From a checkpoint of a small transformer trained on Wikipedia: MLP 1536 SwiGLU, exclusive self-attention.
Each number is 128 + 32 x the weight over the matrix's rms, rounded and kept within 0 to 255. Layers, rows and columns count from 0.

# layer 3 MLP gate, 1536x576, rms 0.166, rows 1238-1240, columns 144-287
[[139 188 157  70 140 153 124 111  95 157 135 164 122 186  94 182 181  80  65 144 171 123 162  87 119 121 125 155 157 104 177 141 113 133 172 128 147 149 104 108 115  87 106 167 151 103  89 166 132 164 131 119  69 151  81 171 143 184 103 158 124 149 125 111 111 139 179 137 140 121 188 168 140 162 131  47 122 104 153 186  93 118 151 151 128 166 129  96 108 137 150 172 119 136 153  98 125 139 104  86  85 106 212 155 143 151 180 110 168  77 157 120 145  78 173 160 177 163  92 105 119 101 119  93 140 106 183 100 130 123 178 185 133  33  86 132 149 141  21  85 123 155 160 140]
 [ 94 144 119 129 164 143 163 125 136 164 104 154 114  92 155 175 105 125 135 113 116 118 114 155  91 114 146 120 190  86 144 154 153 117 128 135 130 130 131 151  69 155 145 102 133 173 126 104 167 107 146 116 108 104 152 103  80 122 133 128 143 156 128 106  88 100 150 114 125  58 140 126 131 111 124 119 105 135 171 110 152 162 101 162 175 128 109 123 125 135 152 159 145 131 129 145 189 115  89 149 125  89 138 152  71  95 157 105 196 145 113  75 145 123 119  79 178 156  80  75 180 110 142 150 173 175 144  46 159 134 142  67 167 131 146  46 124 131 153 114  75 122  29 151]
 [ 99 100 142 160 141 175 144 193 124 109  54 117 152 146  81 119 110  53 147 126  77 154 126 141  98 135 104 109 130 140 124 137  75 135  74  92 155 166 119 158  94 169 151 154 117 152 119 150  97 105 158 157 152 169 126 149 106 169 131 122 157 121  94  66 114 136 104 134 103 150  93 118  86 130 155 131 119  60  71  67 149 117  86 130 147 150 199 158 114 126 136 146 208  76 171 123 105 100 150  59 123  81 174  88  57 100 157 171 139  56  61 131 123  97 102 112 137 116 104 224 102 158  82  96 135 165 177 121  82 130 138  66 127 137 103 180 115 162 148 136  81 124 123  96]]
# layer 3 MLP up, 1536x576, rms 0.175, rows 1238-1240, columns 144-287
[[ 96 133 116 111 117 120 169  90  80 138 114 154 125 149 134 175 167  85  93 123 163 144  95 157 122 101  48 104 182 152 110  82 128 145 173 130  86 172 122  98 128  85  94 153  80 131 125 135 120 155 162  67  96  91 110  72 129 157 134 158  49  75 187 102 138 119 203 130 125 182 121 130 204 105 136 100 113 163 203 117 131 214  79 105  87 153 134 116  95  86 178 113 104 119 170 148  79 137 137 102 127 128 151 129 162 149 185  87 213 109 186 122  82 107 163 191  68 124 104 109 180 133 130 111  75  29 138 156 130  95 102 226 109 140  94 134 135 120 159 137 136 132 106 106]
 [101 160 111 138 174 138 144 125 131 129 118 113 120 159  91 151 144 109 104 171 183 149 155 132 144 118 123 144 128 150 142 171 109 142 115 142 174 141 164 165 105  75  90 163 139 133 160 117 147 115  69 143 124 132 144 139 137 122 138 113 151  94 124  91 181  67 133  91 126 130 149  76 127 195 164 176 141 162 128 167 158 116 122  60  75 149  99 115  69 131 115 138 112 127  68 167 109 202 117 143 141 111 108 130 115 111 170 154  86  76 112  99 114 157  74  94 171 123  83 255 164  83 119 136 132 137 138 109 177 133 108 121 184  97 159 165 154 120 136 125 151  85 156 143]
 [140  76  82  95  66 115 141 161 139 159  60 180 127 100 124 113 111  65 158 139 129 127 181  90 137 171 120 154  96  73 109 138  76 175 186  40 179  95 202  85  91 110 118 180 147 135 184 159  96 164 118 131  87 119 103 150 122 124 168  37 114 110 127 131 119 146  90 135 116 125 110 116 107 113 113 176  91 150 183  79  96  39 180 134  94 122 130 110  67 146  91  42 139 156 178 108  87 152 158 191 136 103  67  78 133 140 145 141 119  91  99 112 102 106 114 151 113  99  98 132 188 126 115 101 173 154 117 159 157 169 119 109  97  98  98 149  73 141  80 149 104 119 122 109]]
# layer 3 MLP down (transposed), 1536x576, rms 0.219, rows 1238-1240, columns 144-287
[[111 112  70  21 118 136  81 142 104  91 136 170  97 206 173 155 121 124 160 113 158 153 103 137  95 140 119 163 177 143 222 144 120 161 169 110  98 162 120 179 125 121 130 164 104 139 159 170 161 100 101  88 114 162 142 171 167 116 155 152 148 186 113 105 153 115 158 207 118 109  90 128 122 125  86 119  76 129 167 166  86 161 187  81 117 116 145 118 139 165 122 143  89 109 133 146 135  93 122  81 180 120 121 136 114 125  87 149 141  65 141 119 185 107 145 115  52 175  92 149 172  85  65  48 180 134 113 112 145 169 156 179 113 136  91  99 138 152  89  76  96 132 175 147]
 [135  96  59 119 148 141 193 127 159 136 150  56 113 195 154 126 128 169 142 158 137 106 159  85 121 150 124 148  99 133 148 121 167 114 222 156 105  84 129 158 109 163 154 195 124 159 106 127 129  88 140 157 162 104 129 123 114 179 134 142 195 117  88  94 169 180 151  76 118  90 154 151 167 168 131 119 180 123 105 125 136 120 120 137 109 169 157  93 117 164 120 157 135 144 151  72 178  77 128 117 132 122 152  96 121 181 144 140 135 109 106  64 144 102  97 148 140 139 113 144 125  99 147 113 135 106 106 129  83 137 116 149  84 141 168  85  72 177 147 127 157 140 161 144]
 [117  95 157 132 145 142 126 159 122 112 123 160 111  29 131 182 134 116 143  66 100 111 174 148 109 144  12 143 147 128 116 104 123 139  80 157  71 163 170 120 189 134  93 162 119 158 145 134 106  93 135 147  92 163  80 194 102 124 126 119 128 120  64 146 125 119 208 182 113 179 138 110 157 137  71  76 151 171 124 117 120  89 122 127 105 102 123 140  99 141 107  76 154 144  97  96 103 131 149 125 103 129 139  53 134 147 120 147 159 184  65 136 108 153 140  80  67 146 138 149 160  83 167 121 151 116 131  98 108 151 123 113  94  99 114 142 164  67 100 171 115 145 120  97]]